{
  "n_layer": 8,
  "head_dim": 64,
  "norm": "layernorm",
  "norm_place": "pre",
  "positions": "rope",
  "rope_base": 10000.0,
  "parallel_block": false,
  "optimizer": "soap_variant",
  "beta2": 0.95,
  "decay_shape": "linear"
}
Each number is 128 + 24 x the weight over its row's rms, rounded and kept within 0 to 255. Layers, rows and columns count from 0. Numbers have three digits each. The size before them is the row's rms in percent of the matrix's.

# layer 2 MLP gate, 576x224, rms 0.224, rows 16-36, columns 0-223
100:141120131180134132065109094127122142130118124137134118171153112134108136125133127177125138100153078141093101086150106149149126197135151128145126119161119127142174125130160144134130138084160113134100129121127127103138124159115087102149089139168118118104144148116126133150084141157153138168109101098139104084131110089119142133143088138093137099091123109084146104139108108122139104115165097119129129108108108136144103121096150096173161149134160122087112108127096120149129115182140129132079089131167154096139110135147145127122126098135159112138133134070150137146079107147103139105142129096108131140087162112160151137107149155158113106112132126125150119124125121175133121097055
107:089173130151116130117126150116091111122148063126166173124130126144129075143135109088114124078178151154117085109082164099168097133104190128148139132132141090128089142112140148103125150135110131139142117121164136093167101145157165135133133124119162121103113091139159122139101150168142109108134141120122151118184102123093134157142134114170092132115103137104156119128112133136129091119172145123146129072141171148158122130114114091130132129161095114129144106137128111131131125186138150107128077151111141116118121164133110106122121095134132112141114115164128107127109089098127114126158135165147104157138145135110123118141108097083109097142137127126155125087141160078159157167165
104:063126174137119163173151077112141104165136126097152136119100087146088085101142148147137105094100108103112118136103137113130133145141133137117097137172161110108139123136124159130099107130088111143141143144079145153121107131123135148147126090158120163140134091156118084145176151119125149093153151126093111146078131096143075137130150125143134125129135139089104167126115125078152164120147113089163126106130124114103134107156109118113125145114129099160127153130137152092097092145103154140087107106103123169128155144094131157108116116143132093137138147124110159193112111106129094124100150171149161095113118123175125115152128117109144135117100143145128144111103122098190141117098
121:066149129112107135094165116125104118126121118159144143156151130115136107108161115119092142128144108138160109131163110125137157118072132123115122125164093129093138114133096151134105139147168128137114113146091091111121146103182097146097140083122133186163107157176125193139144123148142130152129130110143121127178118111130092085133154124149124099115155116142168099158102106090078148124130125120147126128108130115136128172069114117160164132141118123121160136168138143118155145166163113164126150138131134120088113139098108113142141147122074163139116139118129095127101070140121134118094170121121112082138148112187121133111134147120090098151141095134166091140124112131161147124134
100:152151120145138141097110126152149093101101140141102085097125154107171134126150125135116110157103115147144136150151146134129140120163141161107154108102138136122135114127098110145079102126069116202134094153141110139122079118158113099142160122126101157146153168137110090085155144178123133127127132096154104172142099108109130138132090108151142107079136133145099159153124171106113189096083119155145086120121168139103114091095125148117152150110139157121147121112147152129173155133078129136150130126140141131123137164110152117118115156106172096145154165164125143157124110135100145100124105177111119086154122137146087133135167118126117149131139134113111131147089129117122101169151
101:106123151103168117141085092133124144150139134126127164109170098151129113161130135122147123138135123093082136092140160154138136095111131111134119143113093092119149138129112161141121118095172077131150119168136131140146138190122134113123158098111123152100140136133105129144121110127107163176114105077144160151073139103125117116114121132158111088145157120153144093131163097147140129108144069065136111123150140123137116127081093101051094144139129135165156134114106112113130095143191101130146122141123125115147100118109164129089168126093139118133146114074141095156137105149137086126137120137088114102138115129108101146140159135092134128132166150118166132131166123112134150103104
093:139126125144150137110127182107106140168072138097144120085099131112127137116119098111177147153137146111140130139094107176114113088140114154102160144106109113188140134137097111114118113096123119120106119139149121078109097098107122121125121115119151110157116062125135169098128135126121124131110155139094175127086123131114111126139102170134114097124121101130117165091118188132164091133133123111137160159141127129140143142123125105143116124112077132163094125109121138123161138139131112128086114146133149110138148121148098135122128102135148091113117146136092134110124115055116135143164163150107147131172138144135103145160156152085144106110131112094080142136147132062054166124148
105:137135134157146156096140163112196148097135151111135119110136122185134116108117140142149134142137136127098137109148120150073166136099108127119122166088148126132115179113123106148127137082128100105130119104126107190089091085069079145052172128110130138137141102136121115121126121086137111078121152153083121127154105125108115139122146134112166127121153147083145133137092093110124107084132132151134109146156170132153133142150129091138146171157138174153133151111106130116097147135170116152103115155134163139123146089142104125119120128134131110130142125122140102130113145134108153136138107125107139098134111095149130110094129173140104099122112099164140128176058126133151131110105
104:106144091130105131152129149121118140101116086161115166175104106087140166149146115130139161168118076146135122146147133122150142147139148092124139186135100130157166093134133163153125146126125113138141127122104131137168117156139114109133138113073146154081153124134109104161142129100143149103103110129105138108091147121115109117111126163099087153129116163125142148115167110160114139117117124128159115129161105152111153089175129166161132138143127135130153114142112157172125112127108153118086169099109169097140125094094120140094123060138150132172148131092129113150117161126135092182168140114114140110094159129101158133141143096097083137139125077123080175147125113117138141121112
110:130131121114137098139131110192158138152147136178126099137131060099168102115134144143139160129112081124107132170136112137127141134115137075159137124145145117082144100118173135095152130128082154134088104153157109123112122148149135123154100100128151139112099130189098165124069155133084155113095119118128125115165128099141118139154141125122118081160095116081134156086120100141174106127143127122112136109166137135162074115073101093097153182093130128112115120107168123138151102109186127148147103123111115096114155136114120103095112093143153139120130130119115159125130092111123101174106101117113128123120139121115107175116106105129100138142117138141140118133127127121136111159126
096:088148141148127103190094114096106120101108141141156155116106140088137123113153150094129153157141113134093131132140182121123130104130142145185133156165073124163141143154164090102164077106129115138139106097153135133161116159104106130137137137139101097102122091148152135107144115095148099143136107133086154123196147101118120104084169148132088139143133114139120113121081145125124155157108129093147091129131166141136132157105128156136141114127164145119127102133088137120099095111189151127114142105150144118105123155146129122147132095104127153127103127136148130120170100155148162106106122093121123104093119123084161176111133122167156114088131128164108123153148121175135132094126
095:120142132106132104163097126135131110154092095145097079091120105113135130134139149114147142157084103149148144113155127097128118125119153161136100127126134138175166091113106112141149128096152111115115106123126093143084125130137117154145092149088176101145161121151136146121126128124098127124137145120110128136147138098095153110147156134079113154153120108108103114152167126104114133156175105133155165121078130136090110157159120117172148172120102112127101167142086157135172080101164169149133126138166126158135165125171070147160124147107092137098156108135126118129123136105123125118112080153153136119123129151143140181120144117170089072126123119099152121108123170138143145089160
095:093130100089127111138145133096149138135129131103178172140160118164162119157172130144115132122098140130152130136070158122150166104126155141200130067106129097143144128139168096109192141144136153136110115165114136136124096117167121096099129121117105088153155107074156087148138102104127119161133117151136102123136149125145127129105159135157148146134144142124146113098144147126132167174083166122112113138140081135150130140125082125174135117175089135122126144191171125135137152124166076154112113124088118149127131156128167107115122120120153110137139112169153120129148101118117159130125082140147094095164114098128118145122119148118134147117149147160158120126133119122109157117125
095:096176168112137113098106164099057144157137149113126124118110135113087115095102099150130163129131139128192122126121137126098125119143177184102145125141088107107159112144088129178144126126100065148124129124140144138084128108089160142125105082117139150125143149146156152141141119110134097094147104144175127114151125152142124154129122140148118109126132096113079133149111079141134081155095114136123154135155146114124089093097139173119131155091135086091178159110143099103140100139082127151127112122161153132099160131130155096136093120104122133132120126138123118117090124174137156130140139127157173122139118153109135140114114142115125144105177087146139118104145151104114124116135
119:131141129130104086130093093162121136139174137145096140164142084133163172131080115144121145104159130117098154142126150149124138109143137144157161118118121121111126159121118174151122160113134096116129157137141109120097163131130120132109116116075154166127105104128177137116088152148151148099131142140112160124120145101117111115109140109178080084120158122182128130099163123116094169107124105129138160151117143095139101121102109118095102123140155152126137152118107153120152117119165120119125149103122163093124089171140114158157170126131163137109130106122121139150126070123167111139108181104086103102126122151150096141085165137166132146145135124154107132191125130121072164109162
095:144154110148143100121089144140116117144103099141130116161149080157093145145121105170136117126093114151120098157141089137138136145090161124133115146077088080111170100143119124143109133112163131146145119126142099121092163112171159130159157119130133102092125115084120142132088129120135143147125148164127113106111142098118138134140139103131167160114098129145134169133150142134138131141131122149109123153133151127094064142115150088169141115133149071114151162165164142117113077103131132115127118139090116157125112147055099118165112141114126139126125164116150178117119104145146101106109079163150137108098105078087117142101154142133120143113110114105154130174122137150176091147112
100:087105125127119142123110121126160155129127135141154133134129115156119122210121136116094121170153129121154101172128166159112133123103112153155166133077116126139144139137120114093095129147183130130175106139070146130147135161107124132123137121123131104156107143132138103095107179140123154114132132153097136117132164123148138119107094101108131142151087134140135159141144166103119165085141095111130119098123127125152108117136130160113122133106091135098103116120136191103110178113091132156148174117123144119105112130149110149087110128142132194099129113148083101125127128158107120120136165154162081151091148095141106096100106104087110137121153116115155124088078077135100143111141
098:139158125145092097131083109109138168139090144153130115127146117109131133137113110107128157119134116144122149105092106170121152145124160169138137131076158135096115150065132170135089147104147109068140132129114124124116136163132117106118077097163127150108148159154088139135113134105152125126091143119133120140117108132124094125113161133083113162148148092098154113083113122147152139125165136169122126100138102102098135118119129098153141164100132138128060110086090107088144129096140095126142152137160155123100127163164161144140117134124101118192104092107168128078148147164079103119173123128127134125136119089097086148129131113114135118119113123122142125185134136124127121096130
096:113105122186094109158161120111113165127114176139153131119099161114131127095166147082131144167090119139168138121123154131119114108140090160128105143155092158158132097144130121164155164119112182151137149158130127094107168145139128131121125132112141131166161102112089087173128131109073107117174149119147156120129138129112146126148196086086159167170120141090125094090127136110082164128166160105144112138153128149103115144120095123146122097125101149129111148087124117125171075119131135159111144134133104141123124136133172137144132131109096130164143089069109156110140129113147114108112124158116144143112149146102160095146111137127099133101152144147141106151109132133143143126119
091:145106139124143102134126132108128104121117104139153090100183147149132101107127145141165127140130086151178116126126141154096133104109106104088147167076156136131102100125134129114138147133139138150133143115150117123135155087108118140131127136112171113098147138143149153145089146109125123166104150100104137155146140078109139128109123132156114140106112113107139141104081125131132119136130131120127146158104151065049108139150116139080111142186128090101144142119156116103102126165098123141125141120127168139125118125143127150111142121163098181122144179079113127172168129148101148072149075123137153094149130140125177094159122134152141138168135106150136081131142127064135127156131
096:104156151140158137137080114174126134071124083102153093147128113117166125133137155158104108084147119111131076119125119137176148110149122167161122120128093121129090128150176123147160157129146135153129159115119155156161131129162154123119110131130115115072137152124114092148103102113147098149099171149177119142105111171133113119096136134128092132150125147138140179142113129149124112132128110103151077152157153126089131136152104099143143095127095094105166101097151130125123087101130151179094151093116159089150136143129128127129120083138178140151164132131119115122105138125137149101117155102143112143086127168090184090118124126153111120126119170139118107144160107142123120157147
# layer 2 MLP up, 576x224, rms 0.221, rows 16-36, columns 0-223
092:136120159134088163154113099139150124120143110118115120134130125174128135132121114104136083138110138149130111128167159130156106116186121092114128093062075096129143159110139119089151097119164126134140161124174098076130109106084097177076140104131120140180114110128147109104139117185138107119113135078117141116135135109130121134127135152121123166077131117125133137126138185104140125135147154185172118118133097096123129136134110095130173126134110092129139129119143104155116098085076129131132124124138128129163167143085123151156151145120146084095163120109112137112108086131136115162148074134164097146102137176141135137110106103145103100137132137129153122119157139150141135112110
103:121156106123127139118143152148114127119068171139068157106128143170117132121078135127145109154129099100083141147161135098116141153161109147155133127125139117122129116172119114152081141125144105150145101076095155109124156113105173096126118105096086114152132168121090102130153136136135169155130129182137162128083123094150140095148112151112105167117187135112074159138115154150117130139111114080164130133142117128136122093119138160145120133090127127133125149121114150150103130162106122104106155114111083149130121097119150117087152113118115109123105153120138112135129121114124174112093152126118160100112160171148176169125131138105179119101115110128150123136168102178117138146099
107:135167146109093128112096106108140066153166127169095141179130131111070140146118125131096117090156149144153132113103128148127112098149165115144154111110115130149123164105152138165128139121127142135135095150118141123145150107140096091103133144092154119120141122103138170155148117115109129165098095111143102100171146134145145147117124131066140114150122157117149143131122109155119091159153186133091117137120081134123158105086133127139117129143171123121114105041110099122135132118131116167119132128136139084122139146112146098102167114109110120154106108092170098127125119116122155133178116069098130150132194144138099095145142159120118119146157148112123122180106142130125148123131
108:128138112149101123177140133106075147125108153134132122097130149186128107135116158123083090184164129184134104098128119148125133180141097114147102106167139107122102151093130153133117130184091133108109106146124092109105114153141089179122108109109185111150075150170123102110139125108122124128137107135115159157124116100150115090170134156122146107132117173153141129101100115112115129150153146127101141095090107131133081117151169110154098134147147127134172101141132149115121147152147153085127140092149135159132139143179097114119160102099132126157138141135142148084161160143124128108123152081135142142106141094128157120140124133122144134147118121164111158148165136119128112181111
100:149138109128148106128155189128135134136141145128127141170109089116127133144151172122086099116074108080095131111127120100179155109151098105169108120165147127130118074176154119136096173113128131105132100106110181149138148150147112150117104138140112104072133089140147133183088129120113119117149102123114123087143161104134131152118107171108130103154102133152125131098119123118097119130130121134101108099139066123138127149114119115144115135144160118164111196118120123114099122132134080089091131119112081128097118113110095155133135161127105092098105123136082116098140154107130106101112127119104123179101130121126118151087116114174130153099112126123159125143154130168119100110120
099:146179129142175141135108141130095118102117136100130144151159180123126136110146153077160143139159112161073123130148113116154154123101115102150147144109143151133124116091126120101144134141117138118177137113155207152120092125128128100122116170115143122089092105145095118117108098114129145145101085113111156123109122119095164125106146173088116147115111119093092113104170125122122117115146127157092123140132117106145125077141131125109127144146165133087199102178111083127103099112155120119098097141151152135131080119136141144136111147184097137137100164091125117111133117152144133152169101125113123116138115148092127137160107125125148113092117114124100122082127140109138178166127
089:139109127135163125138117140154106115193149161112123105080131113152146136112120153120141133132119144140123101174143111158156138109124147142126105101093175159118122131122177203080170062095140138113078161095174123112100128068086121132179097128152105108151120107125147102117125120135160104152111103088168132163104152139112131145142135146145122128154124124118120132179157130145166128133124104102108110127149129113113131148105127117139121099147115139155166089128172136167094098128139126130122108127091144122100132096096115134141123126075113147143186140125088131104130155089148113143104143133118139102145151073125120112170106115119148121113093155130144113140124110097137159118133
107:128111149117129109150120125089116147091152135064140114132100128109146116110176096115101126177181089119120129114106163140106143161137096116166151110155112110127074106127092088134118122122106156107160096125121138122123165138145108149174148138136118110145135156131141128115151138130125109087160152104112126153136109138131109071102161125070113163112093126121145156115133122157079130130111095186146133079123111101162072162102111121100146144080128143083128124125155130120096144128121114128129126186104133144114148133113133092110129118133133154172142133089128138141132090145131093131135141089114123120172140090137103134167137129134130139135133123118161096136151135071140188102148
098:164104091114130131123109134120103149122110095136119105126116159122140115121121088148146117144152144119140066156094145134132146133085102133127172147118102145145163094171145139138123139120124146141150125090116108132179119139146135081163143148129109182127142101113172110134123138136142129081126104157137110154112184134135135136064116146097154126064144178110160129093129119095132114129104136093143113112107213152131087076137147109180111151116100141122154094112122166147126163123161138093108139108131153128150139152139112097099116118114106138162127153124153135153116125110188135142080121152128142149111127117156094135170116146126119133096132105127124159120110147130134142075114
108:143123102125162125147101126163094165145137126150138129165097123160148130142134164108124161184169151137146119120147118137136091178093155115120148143131136098124148133110174150141122094125090113107125126159153151136104104159113160090127131128074109119104117116127135173123152145120140099152121094163137147135114102139130126084149121152107135101120109132134106125152115115105111164135163112161105085087082071125076152120120129111153105140118144132125113167128152151132153123127094108132135134086109138093132128168193122153166082130142079068122092116147143090136119113138083095140126123131100127135092162111125141146165141104120129143135162101159161100159141147119096139155153
100:121152166133132118145135078128112118135107137106169109124125073148136116139103090122141172131131121089126135137143176098121130114108098103144146145108140174144117106136182133133166178102131171114150111123117166130109150120176100117118097125155130151157145161139120149109144153140114141141080104139137138128118111169102186159141112111101194113122115099136140104164112141092112115075146117121135136145144126162152093124124113160106103088118107139116147098150097131136149127108096104129132109139163134120143135121151115115154120108104133126103100123087116127123177085112176131179172128078128096170147125143121158090145138076130078111117165145143133152144105142135159155136122
089:102139068124149185136079167143127099105127117118127134141133120106124138145117146144126123086141157122119137122124112151140148087162130149121135157123149129166140107149140172149122157123141180151114120140114106121100144127111124133129143116155073121127125129135170141151095108122105129134138099090189126117153180141114130156147156086119176118144153101143142105121105118103125108135131130110111090146151093140123090063129172145129140097079130148113130144073137145140161117100129077150165119153120086131143122184134102090177096107149153117138109182085153174113168142157123125143115141151131111097173089134103103132121160123125136159115136102108120128156124114115110133136149
099:130107140142143139153102075102100148150126089128154104154127153135099139106090183093113136151118099088106097129127136116171113165072150085117136137161107151127098126127094124112080125124154120129159129133178148119170126170123114088145137123102117144137108134105141137130137113164120127110157153121074118140143107094108119136087137176109171161122140111153116170137114149095120127134130094114170174144132139122140139139159168098092116141103122130090139115100127140129134122111175115107133165151149177112155119143115062119159118114135126150140107164137159117117113156143142105130124140092126135155175131150150141111156168151112121166124121111110073132146098102131120165155167
098:137133189174125105119132123134163178118167130149128145119109125107120105138100129099163145122193108162118122093139167140120135121088147138118157140096122180107120141152147164151138136153150131142114133109137139101132115102171105089121158083104143110135098151119128097115143141107156138097102098137122113143134152107141113167158114152121092155131133118131114127135118182129158119185142080116153135150126083175113113103129101104117112178119138118139139117137137091098114109132084122166121101106145128109135109117089169138140120092117103138137129097138139137125154118157120140135114127168122157185093138088098133076095099083135157137114137103103171107101131171127160099148139
115:128118121136115124122151148179140137145136118095127190145159089146126148089082132128149166135151151135124149150092155132138186118133138094115157094100120116119117088093085115117111116124138136159105139157145150135163117110122129127134138145150130191152121164105127116126146163106144104133122134177155150136136117115096083119105105121168127107131134161161134076113114089104085131118125090133150142128142120138123062132085090150109083114133125130130122106143082163121137107148135112143145168087146099148133149177136119133107121145161153121148085160089108093166130093140092116125133155154135127119139153129127071117110126079163150145179129101139156132127130170119125150121136
105:169097119110094142140120161138177125133187148146127107140140109132112111171120118160141164143113105161094127143091154129157125108158149132094164122097129072135119163135123122079140120110172144096118136116085158150102150127147112103162166071113184141134100123163124130151150168143105119119137149111130093074105109096094128135126137126132113118113133133107128119161156154133100146147107147119112120120117131118121162115065134160109141147123128143145112124139141130138170141113186096114118126109128126165125101118120114129104108105171082165163167118129087125145151088150143117098108107113150143166091129128189170148107117143128123094101126130111127106120108124148118100168166
099:111125169111141100088131170121122101148106154153095119101112140101137157094126144133140173086134126191153161146123144098106109148108192118106101147168129123147104134159142102180143129098132130156139148119138105130108133107165142106121142107095138118114132076099122154148094108076125105134119133112129144123139182180085132149162126120136162119126158139158134107129162090151139148148128086128136130159119100104110174120120125097140191165169158120140142141125091092179090102101114132130132112141161109135152109118111129168120141175150134124094131133136127131171142111107137125091131104102113092161120101151110125119138177135115124131111131179121114146130155148114166139119130
098:153116140121151153144102114143134150115151102150098131098139143099138120106090108096128141151158119139150180117115116189082145136139196088112163106122105101118118138164144115175136119125171148118148119151165172098135138085087139074144118140104142142104162129141120152135149114084147166091086112149105140096127101132145129115122100123113121164145083125066130129158114119105109133148164131124139141121104132152118105122137154123148113156123114143131096165104136133104174125114122082135104161117191152113117134131141117143107082100151119125135142106161155118103102149115152121129109178137134102118121130117064135118139158163164133142138114127097115066106133105119148099134112
100:119139159154095161149129116156149085090105128117155125114124104133160157154157129129133107105164117140106162081128136105151129132126134147178145161124131139134104115093126129128127126141115110146142118131110101104096104101135109122119141153131157062112154081119145077138130134156131141091076145131141147174149097133132101077083110117108122117137108136090144119133104145115111127162164146115126108129103100159186198159109132096124122126155146119181074123100088083138142086125160110136159132166113102131128089104092144141122145126134112139103126123154108110114102097156120132132180111110137165121123140102112102081108132132165093158142143096119107133134144185134144124143140
098:156090105161081138156108109133142119172091134126119137119116113148163141165133144142154133139158182144146146161146158106112141147134148126139097125128117125161125109142138144156101112135137099119114130122080125141154072181081156148114100116101146147162148158128136096115137158124098151108125165121102120140116144112116129101123117196150125114134094113126125094139181103104114084126107104128143124112160158117117138153179125130107106141099108126080121122109155127150144065151126151129137171129157113182153125135117106184134114123103164124113129166067105108166104141086107133114115091096103153145126169135127096100122133104131148129137115151108110168079121133109124112134164
095:110139115105152108101132088139125117166125145148118122116131094123133105170039086137111145084109102111124168154098140151100127175150122126133134117087153094105118135137086150134066138131160127137119120092159139164168178108125108110128169117098171138144159109147107151139127089117155121164129138091108140130141151159165096145098133100130151104127141104133132151098113149151125104098062130121076100167107148113128138102140136130124120097127132114165120107129103144106121119125138125103135163125133177137099143118128125090133137142148129145111147107122130101144122124118110153128116099113109161090111181126166176152123127087142158142136149141082120127119151117089136085168144
# layer 2 MLP down (transposed), 576x224, rms 0.164, rows 16-36, columns 0-223
100:132094116139132091155108101119107174100156117120148157118083082164151142162122106114083152130120130130168102156147116135148152140156119125118116126163117125126147116147119146093121139138099152126153155114097153145127118141117164157132112126142177139140103113099138114139094148128119137126112109189106121107107128138185165154111157138158144132142147156153112112082192204129109133117128147112114099142142168120116114164148103149132112090152118166108086117129140111159153120112147127119136169123183126123121144116154140132123144165160114116124196108143114146138148117116122093101165071137113141131117117160171175114114108144077123112174137136145128084113094101125124105114113
103:104143100154133156091091131124104129118107095097111142102153130141121095101167099112090178156164105121143098112158117121094128136141159108126118098131121082166096177166133138167169137107152130136146147120124130119109123123123138113120133101128086136157121107110144145178149114112141111161120150132174116103166089119088129103131154087119125127107111169129115093152120107168118147112108128136128138132135148170106115100085100143145122161115099133117117085169125097093105143118169094120113115100113096163106143092116083123133135114069097113091128111191141113178138143109109102113089140126155190123131135129135099135133114120103154107119151120150155088109172144131133134138117
099:120150170110114106120138157156189141122146161129111086148135190109156089147126167153150141104123122102172154120119103142117148132114102116123136145110124149086129119112140097146154088139118108120127140103135074143130145134125117108110138121177126120138135164150131138173078124126146143131126117133147150125136154137117167141131139149144105115125141147105150058158157135142109154124104146159104120110136126182168140128126145113185139126097106095158134122137144102105098146156114084140140103146137126049150106154103135128143095139142144136158130134116161091143107118171142143162182110097095104169121122152107141080111080157126106086137125134136146140128145156176102110134157
102:114125091182142105094107106145119124164156088097142144110117122103153134092122165149129131117146097104106118120177115111123130157124136117117138133099088146140121117139104132113098115118161128098133151137149129159167113128139107112152133159166110130108152116152159135120148129123123142161116111118194136137121145147146078114187160097157120106137139145146134107141108147146122132088138128151101112068132124139157137143100126109135106124179158127135118102159148117082168140162161116120144125076104161133154139143152055092105142117138159128130111104166135120105145125108142139160104135157100116128098126124090060143132114117100194161115115127061136134137099135128162118112160
099:134131119122099121127158155192127089149089154103107136149113140103111113123143105195128157120110126140175124119157107116116138171171088117112151096104162093110175138122146134084107124165134117141150146126172122080098136123110156106090179158104112117136134167153097147126124105126133109132096119133155127108096134170146132109140137136145166139073137110147150106114106122114165153144170136095160158136135135136140129108105133113122130143153136115091157110114146095102106110114125092150122119117104133119139138157130117116118126127123086132127153166136112149114113125114135142133072172129165120143098161141122198135127169135081111100153096136075142128169115116099136072123146
100:131057131124187130143105139133140109113182099153147149158132128160140136162123108112140127159131147112095138130130143158129167106127099162103090172159082171143110153104109140117094122168095108085099155162116114129135104136125169092127157133096134162118138145144081123103137118105140128167136166121147145120132096128120103113101144132109136072168126170153146115153092118131156127104126165118076119146116138116123147138105130098122072160191136121157123154124136150119161148097114143119108097145142119141133128068137114123179103093174101112140129090109126159135094136169108107105112130138135164127179139160166136124147139145143129135138120147119129145107126147144129115111115
100:142109127097083130109134137166119129098130128094184115104117095122118080152151117136160161100154105123162084134123111159157067087114114159154105157145130127182150142128107148124191164131100151139088137161115157110112137130148087181133133117101140104149171125107090103047158143107108144160147144118122116108145109149105153097126156176115071146129125153134114150123134168125131098155125136093138102150092126134150133157110115157143111135118090128140163138121117108139152161124109147132121131158135155117079156134172111131109116123129132100110125113137135101087119143081150128137143122106139134149150112102149095115121110139093146099094103116121092138102117107115112126098122
102:099120107144120114111176133107097118070125091144111119118119156107109117107129163106149068129129134149114113100138146128104126112137118104130118099096126144134146130096142126142098120124144132122161115132154132126136122116107068120178070129206116081096138131154149126126130140163124136156181164149142132125114104135130080076141175140115107148119109144115139100116146102135101112132130129139144133104108145141102102119146152135125083124126170152125073133136130111084128172139093120149120136110101121114132121135124150104129120127168123108117116085179114131110129128101092095103144160082155076139124112105131162173162096161080149103115117131106115111147128087147181127094107
097:151163128133116108078106124130078099094116108120128108129150156151149175136083143128149099159116153101189113118106095102147146159161126159111123112106110106123141138140146152138116130115123137093165136081120126119133125132138121145126111086111184141138143114122087157138153111141085132140151062127139107131151121101123084139165100131159112150137166132141095157150122116111117089116149130126118188118120119120132115160116114152173111122132149158140156124126102180115115153141116146108109090123138086104116113125124051126135126098111109148123096053153124081154142142125144119152117136109091116166129144164150131100133119103156139127111126150113179110126090109087164120146134
100:147130107119063165110107102153129098151149166131141145140109149148129167126123141135185133137112113090144122128107127156117128145170085140113115140132162089135164091086144107157147123153100135147192084150082148131118109115151135142125136124124151124155088102127146141118114145087095134146118138173111087166121110094079115104087118188131142154133102116149145155139168121097123121155134161108162132113127137127120139118138161140117128137116145138122136130147161122161140203155158138127123118109117130103154091124126086121114165123132148158135119120105132143112144097109148093124163124087127132184108121143151113177116131165129166091113081082164147154142120136142110128138111
102:151121074146170111122104132109160098081112102141121112154130121107128081122166062079134138098100129101111139145080098144117128138152103106147146118108139109164115145149128128145122114123185132143152141160113117119131128088138152127126141101076146134156133150122096155183146133125152142137106096115124142158052146126138167151135110133115148136138098190108125155073132147108154131117125111130104152130152131103128086142111145163137099132113145207085092157119157127144151134132166110131143107153118109142144130089110164115144125134128139145108095148162127114121133132149136126180161144085135141110130131115099095093142162142118133108089130131106110153109123160149165123109138
093:087136128094123153128143123120124122112139120094158117118174120142072150182122055145128141181107152116122141117122133137069148130103085117091111144135120170089107086113123092154102075119135093127112100087136123101167105123108174116118134083117137164111099141106165115136139130166153118129116130173153144108129108152117158107117107149131143123105123113154135121135145107136138135169138109158092109173112153119117118112105099157108121162080115141092127088107112138106143113127104125148101106110129142147150126127117135130082133146126127112161142114160113127126181143169189152123140114134119124104125132141100122090152147085146126118117124180111155162168093088130122113160120
106:155109120113093100107127104130082131151159107132130148130129126103187152115128139108112139130123108143155150148134127124086110149146147133137077142111121157085158127096067125126056164145121124091155156150150121143071123114169111156086111101099151096090143100128152117115105135134139119150113146114097151112131096142126129139104121122108121101138114099140129148140081118098159117086147101129099115112123128108135116129140108105137097128044098098172136141145116119134162097101152116135153122154133091162151165153138063129146109155148181128169146111104111155147084101135150097155131157118111154090120121122181130106101119114136115141137127108132122156124148109147159131129132
098:116135113141109113106119179099147166159129134124092090151139101122128160122126134155124130222161135109142096138146117098115123138127164102094125122122098134133141125091146165137102153089104138159109106150136135116126169103124120124103171110123115142100167055129143130116120167161114173111124142127134151133147156113162155118162141125058110116145142160156152111112102126172150127087163112132108132128181138107137130132144123131130127059151128089119120123129103115094120173136137122148127113150119088117155137121118107094096092143105138108130106091154095116122143171121105130079128104107115175124158125090132154121091123159096115159157165153126130122110109136138128154133114
103:144137147154141108152142091154130130115128124126115140152116160121166158129137139123140158108182149147141147119125116132129078125145122161120162085084131135110137115114133111095112091185146178155126080154144152124130150130119064124126118061093161144138106116143138158076173087143155130120116134120139108123065147131120139115149146145142111148134169115153169159089189110147152113094144156114115147162139164129165145148158136125140136150152128139116122130116123154142107148084111120131150137044097163102132121150141096136117162155116130126115106150141110101124128144087122153106102091104115136149134140152126144139160144139144168147141094150101103136144078120129114143129145
102:139178106143165121127119168083148154142137134106151147120138100141129153137143109134102083142139152081103176147148158139151153099153097137119102156123122138128122116165112123143162123077141098126109193133115113123106139141134121103141105126123157089155101127107082117107106121152155136101134107189156120160166179127137144146133139143143146147138141135136140114085128095092158121137117106166201127123125138147125104142160129168160135116145112136163146146132131153110115137168133155117120095135100108142100166124124108113140072150151109114078137117163120126125127140105133129122121172116159129056148115128112107135119108107115113066136152133082145149114116166142162101120086
105:130134152133171093141124091120102101151116137107123101117158143085135113146134126135110094141138086115129147122123140106145126174118150095100075141127138105112099177138131165123171108138140141134132184126119166158133141084170145125110112149113152144170137146136128199144120117178113126175124131179129100131088100152147128091124135164153129089150134148146135159160184135131157160116104110113121149161149147101137147130131116140106110104134132122119125092135127080167119130156110142102141164155097113105110139142149134139122116147154102134115133154122157101100143183098126137117123162093185108076131115100136109124184177136140121175129138120125107093130116149103151124129099
102:101144133139130106103085132135103119171137112161129118117108107136106160168155099118185107114160117136158135132127111133153127121093114132116131138131137158116099137107142091157137093099141123112168084112134098129123105138159110118134106097172130143125108116128107096118137127115075148119096142113128082137124098143139128148112110159135126113121160071138140102071113155149150130082171131157143111133121162102128127126160082112112115146110170143092120099096146129132113163138129090154094158086111138114127148181154142126121176145138126127155157127110138140129109184184101113127105129118100146115083137113135088198106157072119108121096158142111104152154095112112167124134127
103:115085148140189133154142167140088120137088111105122127098152138101117144138135127122149119156112162118135104125129132121123120133113103169118144097091122105146146135135139111103140139098100138126150101121145149138133150127177150153134135082141171139120101145176118130108169106132124108130115132124133095123133117128093152167117101127108091088092166165169121119160090086122152115127109143092133132109114171129158132132104143100139166151162159159123124175166092133125078151124129171068111126143136119126167109145137141135097182150123184134157092116114133077140103175068129153144105138163088114131124134159163153111149120115109147142134115144180131104122106113125145154124124
090:147143161101159136123093160137144141136136149177107112163108114145096133120101117162116165145140097118157161135147147144107150150126135146179083148117111156148142135147125132149130101087127128083084124113113145152158155101147139137094144180154109124113147135129133121099128103080129127112128103116110124138182145122144105123169116112149145120119170119136155128133150131089091102120138103124103092128127059118145156173116109160105134145137102114111144133138130128124147094196137159162168093099128135066116139120113142078120133168122131129138134144120089138177111115168099125113099151176124104109140141126137166121178126166105140102074127167124169107113110143134123107119145
099:173112129150133155138120166104128116112126165112131098153174136133140176201144125142140156115153157134141125117114149145099140151165134129138153121124129164112129148122093092114135142154119120129112175163127135140109135103139109138113144085116183129121148153104148110124121150120117137104080170121115157176108149116124159138128105099120134139180111174145124115157160151132130124035143116119147141147125126111096060142114181096142157118095108149115123116148174140165128120131121100141134134184189132149129130117119150170131146124128187120140163141111132099102144132140139079120092116105142104092125132154120136128138102156106160121123105113090092117109132130129120149101138